Weights of a small transformer language model: MLP 512 quick GELU.
Each number is 200 + 20 x the weight over its row's rms, rounded and kept within 0 to 999. Layers, rows and columns count from 0. The size before them is the row's rms in percent of the matrix's.

# up: layer 6 MLP up, 512x128, rms 0.258, rows 331-383, columns 0-63
# down: layer 6 MLP down (transposed), 512x128, rms 0.263, rows 331-382, columns 0-63
up331,102,184,181,185,220,142,213,217,194,242,189,216,210,193,184,179,187,217,194,231,212,187,215,217,212,166,213,196,235,181,187,178,213,211,208,178,186,201,226,165,221,176,172,188,188,200,201,161,209,227,207,192,200,195,195,236,237,216,243,220,207,170,180,221,235
down331,102,197,183,192,188,235,196,214,200,182,205,222,169,211,183,214,206,209,229,208,227,221,174,190,207,191,172,229,239,223,234,189,181,193,202,194,177,187,190,217,193,213,213,201,199,216,181,213,168,197,222,210,184,222,225,201,161,193,180,195,240,203,186,189,212
up332,093,193,195,207,182,235,191,198,206,175,219,210,205,199,225,161,203,200,189,188,219,209,237,221,192,231,206,172,172,193,176,222,195,175,201,214,196,174,193,162,145,187,219,209,180,212,206,204,203,209,213,181,229,178,211,169,192,220,206,228,219,193,180,193,225
down332,102,250,195,225,191,194,220,185,188,215,198,186,181,195,198,175,204,241,217,201,196,205,168,205,167,181,167,207,212,226,214,167,197,194,226,224,223,186,173,180,170,208,164,227,139,213,204,170,196,193,193,168,193,208,206,210,221,189,199,194,187,191,202,176,192
up333,096,131,197,216,206,174,227,188,213,194,201,182,202,205,198,227,225,179,200,188,219,165,212,228,171,163,191,216,222,205,194,239,197,228,210,190,180,227,198,169,177,191,191,226,189,229,179,196,217,180,223,202,205,208,225,182,223,194,179,218,210,184,215,209,219
down333,094,205,202,171,211,244,210,169,199,228,197,225,173,213,176,213,153,194,223,214,227,229,243,187,173,218,196,184,168,192,203,200,198,177,205,230,225,183,158,204,219,215,211,195,221,173,202,202,144,206,177,205,203,237,187,207,182,189,204,202,210,177,206,197,172
up334,104,204,217,203,199,198,200,137,232,197,205,212,197,213,198,220,232,178,218,196,168,158,198,206,208,178,156,191,186,204,210,243,219,211,219,217,171,181,182,189,180,191,182,218,179,219,203,220,181,211,191,226,224,159,214,230,244,242,199,180,197,205,193,204,240
down334,094,189,199,189,181,146,156,223,178,188,229,210,212,194,188,188,205,190,205,200,204,203,202,182,226,181,223,191,193,178,218,201,212,263,209,182,247,188,208,211,217,209,211,195,208,195,231,194,204,170,242,205,182,215,207,178,173,198,162,200,203,192,208,189,203
up335,095,202,173,207,186,200,182,222,182,182,213,153,205,210,213,178,203,234,175,187,227,172,186,176,188,214,241,181,215,213,190,218,203,218,184,156,185,230,202,189,181,198,196,160,199,183,188,203,226,201,197,217,223,186,190,197,221,220,205,182,165,159,232,243,198
down335,102,189,236,210,236,219,188,192,197,180,200,215,180,212,154,173,199,181,194,218,196,197,216,208,208,199,215,200,200,218,228,198,187,203,212,210,184,200,196,202,198,188,225,166,223,149,218,199,173,232,156,209,203,201,190,187,172,227,192,201,196,217,166,206,184
up336,097,196,180,191,215,217,201,169,157,195,239,187,182,225,195,217,173,177,220,198,141,194,199,205,175,166,180,190,218,210,216,215,201,179,218,200,222,219,209,194,192,207,214,206,212,198,221,189,183,195,146,228,195,179,193,199,213,244,176,186,203,193,207,209,230
down336,101,242,168,192,206,164,171,194,196,211,171,186,198,199,155,205,205,256,200,203,213,189,201,161,209,210,225,170,187,223,215,174,216,222,196,193,228,183,199,182,211,200,206,201,236,184,199,223,198,222,204,190,179,147,226,168,187,226,211,204,202,183,178,180,237
up337,109,232,197,183,222,196,217,211,237,202,220,207,187,197,181,203,197,240,209,178,190,210,230,201,203,263,234,209,193,189,199,229,203,154,230,183,225,168,186,200,180,204,193,226,189,229,228,225,223,204,205,170,225,208,173,173,182,185,188,209,231,210,184,185,221
down337,101,161,216,225,170,199,170,211,197,213,191,192,176,207,221,208,212,189,209,175,201,172,187,212,191,214,215,177,211,183,192,195,222,221,182,195,192,182,165,193,208,205,204,229,169,133,148,171,200,221,153,212,212,189,191,196,216,199,220,176,198,219,171,222,209
up338,100,198,175,163,207,216,193,189,204,176,215,205,215,207,191,188,198,176,181,170,157,217,181,219,233,183,200,156,216,203,216,203,247,214,212,226,216,202,236,186,226,203,199,173,218,208,192,189,198,206,192,183,191,233,197,224,215,186,198,189,210,235,223,179,190
down338,100,207,192,236,192,216,204,218,246,159,231,236,190,216,208,203,204,207,191,199,214,207,226,203,206,201,201,209,148,223,219,200,240,217,188,161,221,186,188,242,213,196,189,193,151,191,217,214,227,205,210,200,174,152,219,212,179,246,217,191,245,176,183,176,198
up339,094,157,212,217,164,186,199,184,194,192,187,173,184,198,206,204,173,216,211,193,204,199,204,190,186,174,180,208,219,199,191,225,181,163,202,203,196,199,219,194,209,182,179,210,176,171,224,194,169,171,227,213,225,161,227,198,154,170,227,188,203,166,193,195,223
down339,095,219,198,171,205,189,186,178,207,203,192,214,239,204,242,201,208,193,232,222,194,207,205,178,243,207,207,221,187,169,217,189,223,168,209,199,204,151,176,215,207,199,210,196,180,211,217,193,184,197,211,223,231,217,168,210,219,225,223,191,191,177,210,164,198
up340,108,176,224,207,171,205,185,211,187,217,199,163,168,198,189,214,238,170,222,202,170,221,250,223,205,230,218,203,165,192,185,206,203,180,210,203,173,239,177,198,198,212,236,173,201,211,195,201,189,237,211,195,163,202,165,191,196,215,184,183,199,187,174,214,212
down340,110,221,210,154,165,187,211,195,196,218,206,200,189,203,207,216,220,233,221,207,199,190,233,250,195,188,188,182,190,215,181,214,198,186,199,173,151,187,190,209,191,203,196,200,185,169,174,206,158,232,198,195,204,189,218,222,209,183,194,215,170,187,178,203,190
up341,099,209,224,190,179,194,180,219,222,242,191,211,213,207,210,217,214,191,231,182,173,189,202,212,197,200,197,225,184,216,227,189,206,181,194,182,196,207,194,159,203,198,154,193,169,180,206,195,222,200,177,202,203,216,174,173,209,200,181,227,163,197,218,223,224
down341,095,183,177,172,246,204,204,209,186,206,218,214,204,245,195,239,211,220,194,233,191,204,240,222,208,210,196,193,160,185,200,210,238,208,226,186,151,184,220,201,208,202,228,152,204,175,208,193,221,207,172,193,214,216,216,180,177,196,199,221,192,194,197,190,176
up342,097,177,179,214,163,185,182,204,209,197,209,178,215,225,182,188,213,192,210,188,208,198,246,205,190,214,197,187,202,184,188,192,221,179,204,182,214,159,182,198,197,182,221,233,182,231,236,234,232,246,180,197,177,193,201,204,204,214,204,196,201,165,182,254,215
down342,102,239,188,205,197,216,214,222,208,150,203,194,229,218,182,175,175,194,192,218,195,207,205,190,212,198,230,245,202,195,198,168,180,216,199,218,183,223,194,203,191,200,217,200,198,195,176,167,201,212,173,199,189,188,175,158,220,200,211,181,193,183,215,191,198
up343,098,205,206,207,191,230,208,195,202,191,189,222,214,154,238,200,205,194,214,186,226,195,175,185,195,224,196,194,207,170,210,202,240,199,167,215,176,183,197,174,180,171,195,232,215,189,227,154,186,230,186,173,189,183,198,221,217,177,214,216,229,197,210,181,216
down343,103,164,193,214,201,192,213,174,197,192,185,205,196,211,134,203,215,183,202,177,216,190,220,170,217,206,221,234,221,195,205,201,210,181,215,182,218,215,195,205,218,237,196,199,208,224,177,214,190,186,194,201,217,210,189,177,180,215,191,243,175,197,196,225,175
up344,096,196,165,193,193,187,163,224,188,179,183,173,211,171,215,167,225,185,218,185,199,161,193,190,190,183,214,178,170,167,225,169,191,177,200,201,184,248,182,193,210,176,203,197,185,198,209,188,188,197,191,186,204,182,245,194,185,163,186,186,196,204,222,186,234
down344,096,216,233,200,212,185,195,190,189,214,186,238,174,231,212,178,210,191,194,232,188,183,182,196,226,203,245,245,187,194,182,241,195,204,186,195,212,192,188,222,208,188,204,212,226,187,226,209,192,195,214,230,204,209,180,225,202,220,209,220,196,219,192,216,217
up345,099,213,207,243,193,218,182,224,212,195,190,219,179,174,201,201,237,171,203,194,209,209,222,200,242,207,204,194,175,222,196,232,208,215,211,195,169,159,212,143,201,199,192,237,207,210,226,186,222,237,228,188,219,222,180,211,200,204,204,190,188,182,185,232,213
down345,093,204,219,196,179,217,197,229,196,212,207,209,195,208,187,202,210,172,175,168,197,200,229,222,219,199,218,224,238,182,224,236,195,208,183,206,197,226,229,197,228,187,196,196,206,220,203,199,171,218,198,196,183,185,195,209,191,200,189,177,195,188,201,156,240
up346,101,212,190,187,195,224,205,226,201,212,240,205,207,194,188,203,206,225,216,193,164,181,173,240,186,203,189,192,238,220,213,149,207,150,185,208,177,215,212,208,212,189,185,188,176,193,190,203,198,189,187,216,201,197,226,232,209,197,189,155,229,202,178,182,199
down346,098,199,193,188,222,203,199,189,194,198,193,233,193,197,184,181,231,192,215,217,201,216,224,242,186,189,179,174,206,235,199,209,217,205,223,201,194,182,188,237,205,172,185,188,234,199,198,189,216,215,229,213,211,198,219,170,182,191,215,228,180,204,175,178,204
up347,103,187,180,190,168,134,201,189,170,189,205,209,203,199,184,209,204,174,202,223,169,202,206,205,224,208,209,203,208,194,166,193,177,217,224,221,156,206,188,212,204,189,188,209,196,224,220,186,217,188,224,219,188,245,163,176,204,222,222,184,175,228,216,213,227
down347,103,194,214,212,185,188,178,204,197,219,214,199,187,199,202,197,219,180,175,204,214,213,177,204,184,212,242,185,202,192,222,220,133,202,227,201,179,157,219,216,168,176,181,225,223,197,218,237,226,198,187,186,227,168,195,155,179,215,246,196,192,207,210,202,189
up348,097,173,240,180,222,192,201,184,196,223,195,176,197,208,174,199,217,209,203,209,207,175,193,196,183,228,161,184,192,206,169,191,238,195,177,217,202,184,175,197,192,228,221,203,182,193,218,168,190,205,207,193,197,200,204,188,231,179,237,173,198,186,211,225,189
down348,103,202,195,187,213,193,187,188,210,179,201,221,213,224,222,189,220,179,178,223,227,197,202,207,218,159,204,223,189,213,184,167,233,188,210,206,208,208,172,230,187,219,174,162,221,207,215,241,207,213,220,220,205,217,207,169,225,236,194,213,212,210,195,187,264
up349,095,165,210,198,186,197,218,234,195,202,171,193,211,216,204,174,206,244,228,198,184,184,212,178,166,171,196,184,191,202,210,203,211,215,243,191,211,211,181,171,169,156,203,197,205,203,173,198,218,170,226,184,211,214,187,177,202,183,219,199,207,210,185,207,205
down349,096,198,163,216,184,205,185,175,207,234,180,224,174,211,243,183,206,208,178,184,228,249,197,204,209,177,228,197,224,170,216,206,183,225,196,229,168,195,195,196,199,216,204,193,184,178,206,204,206,264,199,198,192,191,203,181,231,226,201,202,190,232,190,200,192
up350,101,220,212,180,177,216,188,191,193,222,214,195,170,206,195,228,205,188,195,188,190,189,199,178,179,203,203,242,193,176,187,201,212,187,187,170,199,186,212,201,190,200,189,225,201,169,185,177,247,224,213,202,203,196,210,199,197,202,191,199,224,207,202,199,202
down350,101,185,191,193,181,190,205,162,219,156,224,189,235,224,177,181,197,169,222,177,206,183,219,215,207,203,223,206,197,216,196,224,168,221,186,188,178,210,138,173,210,155,202,201,234,210,186,209,194,188,196,215,209,182,227,196,184,208,205,204,174,192,209,229,216
up351,095,213,197,202,201,222,190,152,215,227,212,198,213,208,219,195,208,148,223,199,203,179,216,212,196,170,207,235,187,202,202,213,196,186,195,184,197,210,171,181,174,208,201,203,200,221,226,177,181,204,224,187,189,190,214,184,290,191,199,197,206,193,163,186,195
down351,095,176,229,193,179,223,210,205,185,202,243,197,218,253,200,212,224,181,183,184,220,203,188,228,207,197,190,189,189,238,228,195,207,237,209,190,160,201,167,201,180,223,174,205,206,202,230,181,228,236,183,182,206,176,191,212,218,199,178,211,217,166,197,198,205
up352,096,182,152,203,222,214,234,184,184,194,191,196,198,185,225,187,184,211,234,198,215,211,186,187,187,206,189,192,206,195,223,226,197,214,160,187,208,171,205,166,167,171,216,198,173,197,184,193,202,175,234,190,227,183,237,198,198,125,224,224,205,246,211,197,237
down352,107,226,159,221,200,186,207,202,203,206,210,186,226,192,166,234,199,192,185,166,208,208,194,195,215,168,220,204,191,232,198,161,179,218,184,196,188,210,208,201,209,193,152,196,189,187,234,199,199,176,216,201,223,189,226,202,172,191,172,202,196,218,240,214,166
up353,099,203,180,199,163,214,194,214,213,139,189,200,243,193,212,202,187,170,207,226,174,215,240,185,183,192,222,223,213,162,185,201,182,213,196,205,201,210,216,202,222,204,214,204,208,226,227,221,190,187,184,205,217,247,165,199,151,232,204,182,209,208,204,218,192
down353,110,189,211,187,148,217,229,193,189,179,237,209,238,202,213,220,162,170,163,221,198,188,196,173,181,211,171,210,178,185,202,223,168,228,209,178,217,180,205,177,180,211,186,206,208,207,196,188,195,210,223,218,194,203,216,207,214,187,193,199,179,226,234,173,184
up354,111,191,206,206,223,203,198,246,207,214,236,197,175,180,179,225,218,185,204,227,199,173,192,232,160,229,208,213,177,222,178,179,199,195,155,150,176,174,194,239,210,222,186,198,180,211,229,208,211,208,219,233,162,194,177,225,219,185,202,202,214,172,171,209,227
down354,109,200,204,212,233,234,180,198,174,195,217,214,224,257,221,192,200,197,213,212,184,213,191,241,162,200,207,197,189,201,200,188,206,226,142,252,211,183,226,222,186,227,199,220,229,207,192,192,157,188,172,207,201,190,202,189,227,224,232,194,188,194,193,214,227
up355,097,158,214,204,226,199,205,210,192,177,218,200,170,208,187,188,220,183,206,206,215,185,222,232,218,190,154,188,181,163,196,182,224,181,226,184,217,233,204,242,215,257,210,209,177,189,179,188,206,201,198,184,208,213,195,176,173,209,203,211,189,194,187,203,222
down355,097,208,181,197,186,166,213,196,227,182,213,220,182,208,174,209,226,220,216,230,208,192,195,234,186,192,199,216,168,183,158,227,229,211,210,184,191,174,203,206,194,191,210,176,185,213,197,225,186,191,192,203,164,188,209,213,227,221,207,215,185,226,221,195,192
up356,099,232,211,243,234,208,215,207,194,200,214,217,223,203,227,193,192,206,200,197,200,173,211,203,186,193,224,228,173,202,201,194,211,166,191,225,178,182,192,176,173,206,192,203,206,214,193,197,193,192,229,203,209,193,227,182,221,194,240,203,192,195,198,232,199
down356,084,214,187,214,207,185,214,221,215,188,226,229,206,200,189,216,200,184,192,219,237,217,181,225,202,191,161,189,167,227,158,212,182,185,197,206,205,206,241,259,179,190,177,158,184,199,172,193,202,187,177,204,170,208,161,162,165,205,180,206,188,186,238,210,203
up357,104,185,207,220,182,203,183,253,149,159,179,172,191,198,245,187,205,183,216,210,193,175,228,172,168,182,207,214,173,207,205,201,189,173,208,209,191,217,192,208,223,208,201,194,187,177,180,205,184,174,239,189,212,165,203,209,195,175,192,201,187,176,240,218,170
down357,107,204,209,209,206,204,203,220,164,187,194,168,165,184,225,227,193,193,206,192,170,172,173,191,189,232,217,195,197,207,175,206,218,219,195,187,189,197,207,181,211,186,233,212,202,183,153,221,172,185,192,190,200,203,206,194,183,196,183,212,203,192,212,226,194
up358,093,198,235,203,190,181,239,217,196,224,198,216,196,201,196,180,208,156,188,187,178,204,193,177,216,173,211,206,164,191,193,219,218,176,184,222,202,189,231,178,198,204,222,194,191,240,230,213,193,192,175,175,232,196,204,210,189,238,240,197,233,219,199,213,201
down358,091,199,186,204,197,201,209,210,221,216,216,164,193,173,192,183,203,184,188,222,232,189,212,199,193,228,216,165,194,248,198,179,209,212,178,186,222,206,197,196,185,185,175,222,213,206,163,182,219,205,219,177,141,165,183,168,209,227,149,229,189,169,201,217,198
up359,089,197,177,189,190,205,193,223,223,167,199,203,198,196,234,172,203,152,167,241,204,189,185,168,243,227,222,219,194,224,204,192,183,211,199,232,205,212,215,191,191,198,151,183,187,179,193,195,218,179,247,241,203,232,218,228,225,188,199,196,195,208,200,141,200
down359,087,183,238,168,192,207,231,214,218,217,204,242,207,206,208,229,198,214,199,187,242,197,183,184,164,145,236,220,184,209,198,196,207,186,212,219,216,189,200,235,195,198,173,178,205,218,208,203,222,173,172,199,212,168,199,188,200,222,203,186,204,158,212,236,198
up360,112,196,189,200,238,165,185,205,228,170,210,231,191,170,166,201,211,191,207,199,189,209,213,227,194,193,179,194,199,219,188,221,200,189,191,191,247,159,197,213,205,202,172,227,173,194,202,192,229,206,198,218,210,194,250,175,224,219,202,216,237,196,182,233,197
down360,094,210,200,198,219,176,227,176,163,194,196,167,211,204,226,219,167,202,198,178,189,204,172,170,208,203,217,198,215,202,212,186,188,171,170,212,161,228,204,171,216,193,209,149,206,189,209,201,213,228,208,164,240,197,170,182,206,198,225,171,183,213,231,183,209
up361,111,179,226,211,213,193,202,222,201,226,185,147,162,228,213,179,183,186,204,190,195,230,224,212,193,227,195,184,222,227,204,206,230,188,216,201,191,195,193,226,170,190,228,193,189,210,223,223,187,202,233,193,202,203,177,182,199,172,218,133,230,189,175,203,201
down361,103,222,197,214,208,182,204,197,185,231,211,213,182,212,194,198,259,216,196,232,217,244,198,212,205,225,229,174,229,249,227,170,197,214,218,219,225,175,226,164,218,191,200,203,205,214,217,193,182,225,201,192,186,204,210,193,180,209,195,188,181,187,184,201,199
up362,100,171,210,177,205,232,198,203,192,218,182,229,199,190,197,240,190,224,222,162,214,219,204,232,226,206,251,202,208,160,168,184,198,213,183,233,184,217,177,191,187,194,176,204,159,212,211,199,176,200,167,204,191,231,224,167,209,204,208,230,220,180,218,214,198
down362,099,215,192,239,192,180,194,217,220,193,179,190,216,203,223,146,214,185,180,217,207,189,209,199,192,212,184,195,213,226,218,211,177,230,225,190,232,193,178,189,201,204,235,220,201,220,215,185,184,196,211,223,192,184,186,209,190,218,197,167,195,228,213,157,188
up363,102,205,218,188,237,205,204,208,236,214,205,230,202,188,226,172,225,187,211,211,195,188,220,207,182,238,202,217,238,220,216,163,229,193,212,233,202,153,198,222,200,222,212,145,184,212,209,225,214,163,224,190,200,220,169,201,201,198,210,219,151,204,179,209,213
down363,103,206,197,175,195,204,178,190,165,233,194,213,229,271,205,177,188,200,202,216,205,215,174,162,201,194,186,250,203,212,212,200,179,214,220,210,211,199,222,201,198,209,180,192,205,193,233,228,134,186,221,168,219,187,229,200,188,204,194,222,187,225,186,210,200
up364,093,167,221,184,194,230,183,189,211,211,210,133,185,189,208,187,186,165,248,188,248,184,206,199,182,208,214,222,217,214,206,231,205,183,213,197,213,209,248,189,201,193,213,177,196,250,199,197,219,187,218,198,168,182,215,222,203,236,192,234,182,224,237,187,186
down364,100,206,206,234,201,198,205,211,191,181,199,229,185,217,163,193,207,223,192,202,222,217,214,231,179,199,191,217,182,222,195,237,208,194,199,200,207,187,185,198,189,215,186,204,223,181,220,179,197,231,214,175,166,171,209,188,195,209,226,196,194,227,182,180,222
up365,100,204,172,156,168,216,216,160,221,178,203,190,207,182,208,214,213,226,233,227,198,164,186,162,196,232,190,216,160,205,234,226,172,181,205,183,195,194,202,203,177,188,210,199,179,221,238,200,184,194,192,220,217,219,221,194,222,159,190,172,210,199,200,210,211
down365,103,204,180,194,229,171,184,157,185,226,186,231,211,212,218,219,236,226,241,230,178,193,190,179,207,223,189,224,205,222,168,190,196,171,189,190,191,184,195,195,191,207,221,194,189,206,211,210,194,181,178,182,222,175,210,220,207,212,190,182,231,171,174,190,209
up366,095,175,229,215,185,212,155,193,187,197,212,169,213,194,191,177,192,205,207,220,220,195,201,236,175,220,200,206,207,195,212,194,177,179,164,178,188,166,186,226,208,201,187,181,177,198,197,189,193,203,197,206,174,216,200,215,223,208,198,178,134,206,190,171,260
down366,095,231,172,201,189,217,210,179,205,200,203,226,205,203,202,201,207,163,219,234,208,201,189,179,238,213,251,200,213,199,194,203,182,237,187,205,183,224,177,236,181,220,225,197,195,200,184,224,201,184,197,190,169,253,200,193,159,183,184,228,221,218,183,239,162
up367,098,205,166,205,205,185,223,225,210,195,208,201,211,215,209,213,219,202,199,224,186,216,176,161,211,201,172,182,232,211,193,178,204,159,204,182,189,216,191,176,213,189,226,223,198,203,225,220,200,191,178,214,230,195,168,193,206,206,247,202,202,205,203,182,176
down367,098,179,205,211,169,223,176,219,205,177,212,183,208,187,209,181,188,172,202,237,162,214,194,202,179,175,224,222,198,180,217,233,186,230,181,179,220,244,202,180,228,197,187,197,203,198,195,199,195,211,209,209,188,201,175,225,192,167,170,218,200,200,183,179,217
up368,104,208,185,179,191,173,193,243,189,195,197,216,202,179,191,194,216,230,192,184,182,167,159,207,207,193,222,197,204,204,192,179,186,204,196,172,165,186,187,227,226,195,183,208,210,213,225,220,208,208,199,194,219,204,220,160,196,229,216,189,204,176,213,162,168
down368,091,237,210,201,194,209,230,172,173,218,193,188,221,207,188,185,207,176,159,180,205,210,202,213,186,215,186,191,193,219,230,200,211,198,168,229,182,178,236,134,203,184,211,158,182,168,188,184,225,179,165,186,185,187,209,226,200,197,207,193,203,194,207,220,228
up369,095,173,213,189,179,214,167,190,190,229,198,195,215,193,164,175,152,187,195,210,189,206,238,196,228,221,190,221,218,203,198,218,222,216,213,192,199,184,248,171,196,186,167,195,194,213,206,174,238,228,244,183,193,185,196,185,183,187,188,172,224,195,232,205,179
down369,090,234,165,175,207,218,214,225,183,149,191,201,194,179,202,195,210,229,183,189,224,196,211,215,219,193,195,179,201,167,215,172,223,202,213,199,233,228,188,217,245,209,219,226,187,182,181,233,198,204,200,175,182,230,188,211,210,196,202,224,199,194,223,205,196
up370,099,180,198,197,220,244,220,223,187,222,206,201,177,187,230,187,176,225,197,224,201,198,209,156,211,225,209,208,187,198,167,174,197,199,210,202,206,180,177,198,258,221,178,170,208,197,164,171,222,197,206,195,241,203,208,190,183,208,205,203,218,212,219,225,244
down370,099,211,191,208,174,160,190,204,215,201,199,203,200,215,171,209,207,179,184,176,204,196,195,223,208,212,169,188,204,202,192,231,183,200,179,194,198,216,205,201,141,194,167,211,195,188,211,224,180,227,200,207,163,190,190,181,187,196,207,163,181,202,192,195,179
up371,101,162,230,204,206,190,167,165,206,204,219,202,188,209,208,185,215,187,186,182,193,200,219,189,171,163,215,234,210,182,194,204,222,215,227,201,192,191,180,205,247,176,187,187,221,230,199,201,205,197,179,197,212,222,245,197,211,178,212,199,219,160,227,199,203
down371,102,212,209,224,222,203,198,212,192,182,209,208,230,165,202,194,179,203,211,185,235,189,166,190,196,197,208,212,226,181,198,200,197,186,208,207,220,201,197,207,169,209,194,212,234,221,220,192,205,208,250,204,210,232,196,219,209,211,205,191,207,223,184,170,169
up372,098,236,199,249,199,185,203,200,233,209,212,176,153,207,203,188,226,195,202,206,222,179,219,202,201,176,170,216,218,196,177,214,158,187,204,203,199,222,185,198,183,193,195,216,218,176,208,157,174,199,223,224,199,217,197,200,223,201,224,194,186,195,206,197,223
down372,103,198,217,207,182,220,189,173,223,204,189,206,198,192,217,172,190,187,177,201,169,216,173,178,208,186,198,222,207,218,196,145,201,191,213,203,207,194,230,202,177,228,183,178,196,174,206,230,218,226,202,182,207,238,206,183,220,232,187,260,187,203,195,216,188
up373,103,178,233,193,194,193,219,208,209,193,198,164,208,207,205,205,201,207,188,227,206,187,193,194,182,207,204,160,190,170,210,222,219,232,229,224,209,200,209,206,214,214,188,176,223,185,225,175,241,194,217,201,210,187,200,174,235,186,199,209,226,197,229,228,174
down373,102,228,194,186,228,205,164,213,196,235,169,191,179,189,191,204,179,204,227,195,189,234,171,205,204,220,228,195,207,196,208,177,165,189,185,181,214,189,207,179,209,187,200,187,194,212,203,184,172,220,203,196,142,171,191,210,189,219,209,184,161,224,185,218,190
up374,102,197,153,164,200,190,189,213,232,205,198,212,207,196,202,186,192,198,250,210,204,214,220,210,174,207,183,180,204,204,206,191,194,184,173,199,192,204,217,197,216,201,181,208,203,201,211,196,207,167,201,174,218,172,199,206,223,189,186,167,174,220,185,203,192
down374,096,236,206,236,158,200,200,229,185,166,183,171,201,213,188,171,198,216,224,207,215,172,201,200,231,226,208,240,244,196,217,199,205,231,216,217,253,205,179,173,210,239,187,196,207,209,207,199,197,249,174,200,209,223,199,193,198,221,176,188,199,188,215,200,176
up375,099,199,218,205,222,247,232,193,212,246,169,200,187,191,182,193,205,196,202,203,208,206,182,171,162,222,184,211,186,208,203,197,181,176,152,211,210,227,187,220,217,182,193,200,161,158,208,220,201,182,211,189,236,180,207,221,220,207,152,194,204,184,224,182,220
down375,094,180,217,213,191,170,178,171,217,170,207,218,193,202,211,205,221,204,199,192,227,190,213,191,240,199,213,196,236,210,191,173,201,213,221,149,181,198,208,177,211,204,199,197,226,194,195,162,200,247,159,221,166,217,173,189,226,184,233,205,187,206,188,229,219
up376,101,202,189,226,220,201,195,203,206,197,203,199,174,190,239,187,227,175,207,202,172,190,223,222,168,215,222,171,210,213,211,211,232,195,213,182,207,212,222,232,189,206,211,208,155,184,200,189,203,209,180,214,242,207,196,235,193,181,209,180,186,200,184,216,192
down376,098,209,191,223,205,187,192,214,189,242,200,182,186,161,158,213,217,208,207,207,197,193,167,222,211,201,193,214,232,219,176,240,193,178,200,195,210,211,226,202,250,190,194,205,199,212,155,160,207,207,203,218,181,211,189,171,194,171,179,207,198,206,208,187,188
up377,100,191,218,188,199,215,190,204,225,233,209,167,207,206,221,213,223,217,172,188,211,184,168,174,196,185,207,205,236,208,195,205,208,189,185,190,184,186,212,237,199,207,228,196,196,219,187,198,214,236,224,192,217,233,229,207,243,194,199,222,156,192,161,192,188
down377,098,188,184,165,186,234,183,183,208,191,201,205,209,225,149,184,191,193,215,185,263,208,162,204,213,211,180,185,178,179,183,179,191,167,216,171,188,177,176,221,222,215,193,177,221,209,185,186,204,256,193,205,210,201,228,193,209,213,166,218,198,200,200,227,187
up378,092,201,203,174,187,209,196,205,212,193,192,162,219,173,202,183,191,229,206,207,221,202,194,213,215,221,246,226,197,200,224,193,173,221,189,234,214,200,184,191,184,174,189,228,170,209,234,200,229,198,168,163,201,234,206,189,222,236,180,177,199,192,144,193,189
down378,096,228,215,164,204,213,176,193,196,200,188,206,206,210,217,192,194,183,221,197,196,187,238,195,226,188,179,166,210,200,186,209,184,207,193,171,217,185,211,238,191,255,207,168,227,186,188,177,207,197,170,242,220,208,244,194,160,205,215,214,212,195,195,218,238
up379,105,188,193,180,195,175,196,189,205,245,217,189,211,226,215,158,132,209,183,216,235,203,236,197,182,215,207,206,208,214,229,198,192,181,194,243,205,188,212,202,149,233,256,189,185,195,218,186,194,197,188,183,213,225,196,211,219,193,192,214,214,213,224,182,195
down379,110,188,194,223,190,221,224,206,189,223,232,198,217,213,213,223,197,158,191,201,203,216,192,180,187,186,176,172,187,203,172,252,227,274,218,212,199,198,202,188,201,208,194,254,196,198,212,197,184,204,200,189,221,224,165,202,213,183,159,188,209,229,179,192,191
up380,086,195,236,211,207,154,231,224,165,195,228,196,202,198,221,189,204,224,185,205,174,214,199,201,215,168,226,178,171,212,187,231,189,203,190,195,220,168,231,207,198,187,221,226,182,201,192,189,187,248,196,196,202,221,187,193,187,203,227,174,181,200,167,185,214
down380,097,212,212,214,235,183,197,212,204,225,217,221,180,222,157,224,178,230,198,227,189,197,196,161,173,208,236,192,142,199,203,188,195,196,220,239,196,214,188,198,165,241,208,177,196,201,194,251,227,207,236,209,190,181,210,203,196,225,206,200,205,194,218,189,198
up381,102,240,229,226,201,196,195,210,201,262,241,206,191,198,187,169,206,180,185,173,186,211,191,187,195,226,188,213,162,234,177,201,208,206,180,209,217,238,189,218,163,203,160,189,198,225,193,202,205,218,223,210,186,179,194,206,218,222,203,193,224,195,173,188,229
down381,094,228,217,228,192,189,209,191,194,170,152,212,210,240,176,195,220,215,237,201,213,178,207,177,193,183,213,207,215,166,211,199,188,207,220,158,175,179,209,200,233,181,203,219,176,204,198,212,199,201,214,165,206,204,234,199,201,150,199,205,172,198,230,217,204
up382,098,146,182,210,210,244,208,224,235,203,214,212,195,202,203,172,145,193,213,187,191,184,217,181,208,193,195,208,226,195,204,177,212,189,163,209,204,190,209,198,206,201,217,165,193,196,193,199,228,185,202,164,172,177,176,194,214,192,191,184,267,186,174,175,202
down382,094,244,220,212,189,216,182,191,198,160,169,225,200,199,210,216,195,199,197,190,224,221,163,199,180,210,206,203,199,235,192,201,178,224,196,213,178,200,217,200,188,199,182,184,168,183,209,170,207,219,189,195,209,189,232,204,170,187,201,206,194,193,204,208,185
up383,104,198,221,189,159,173,188,185,207,158,166,225,195,194,208,201,207,209,227,197,202,180,188,207,214,149,228,209,224,199,200,228,182,202,210,208,206,213,219,189,194,184,203,214,193,181,214,224,226,226,182,159,194,180,231,210,204,166,209,174,195,229,183,205,214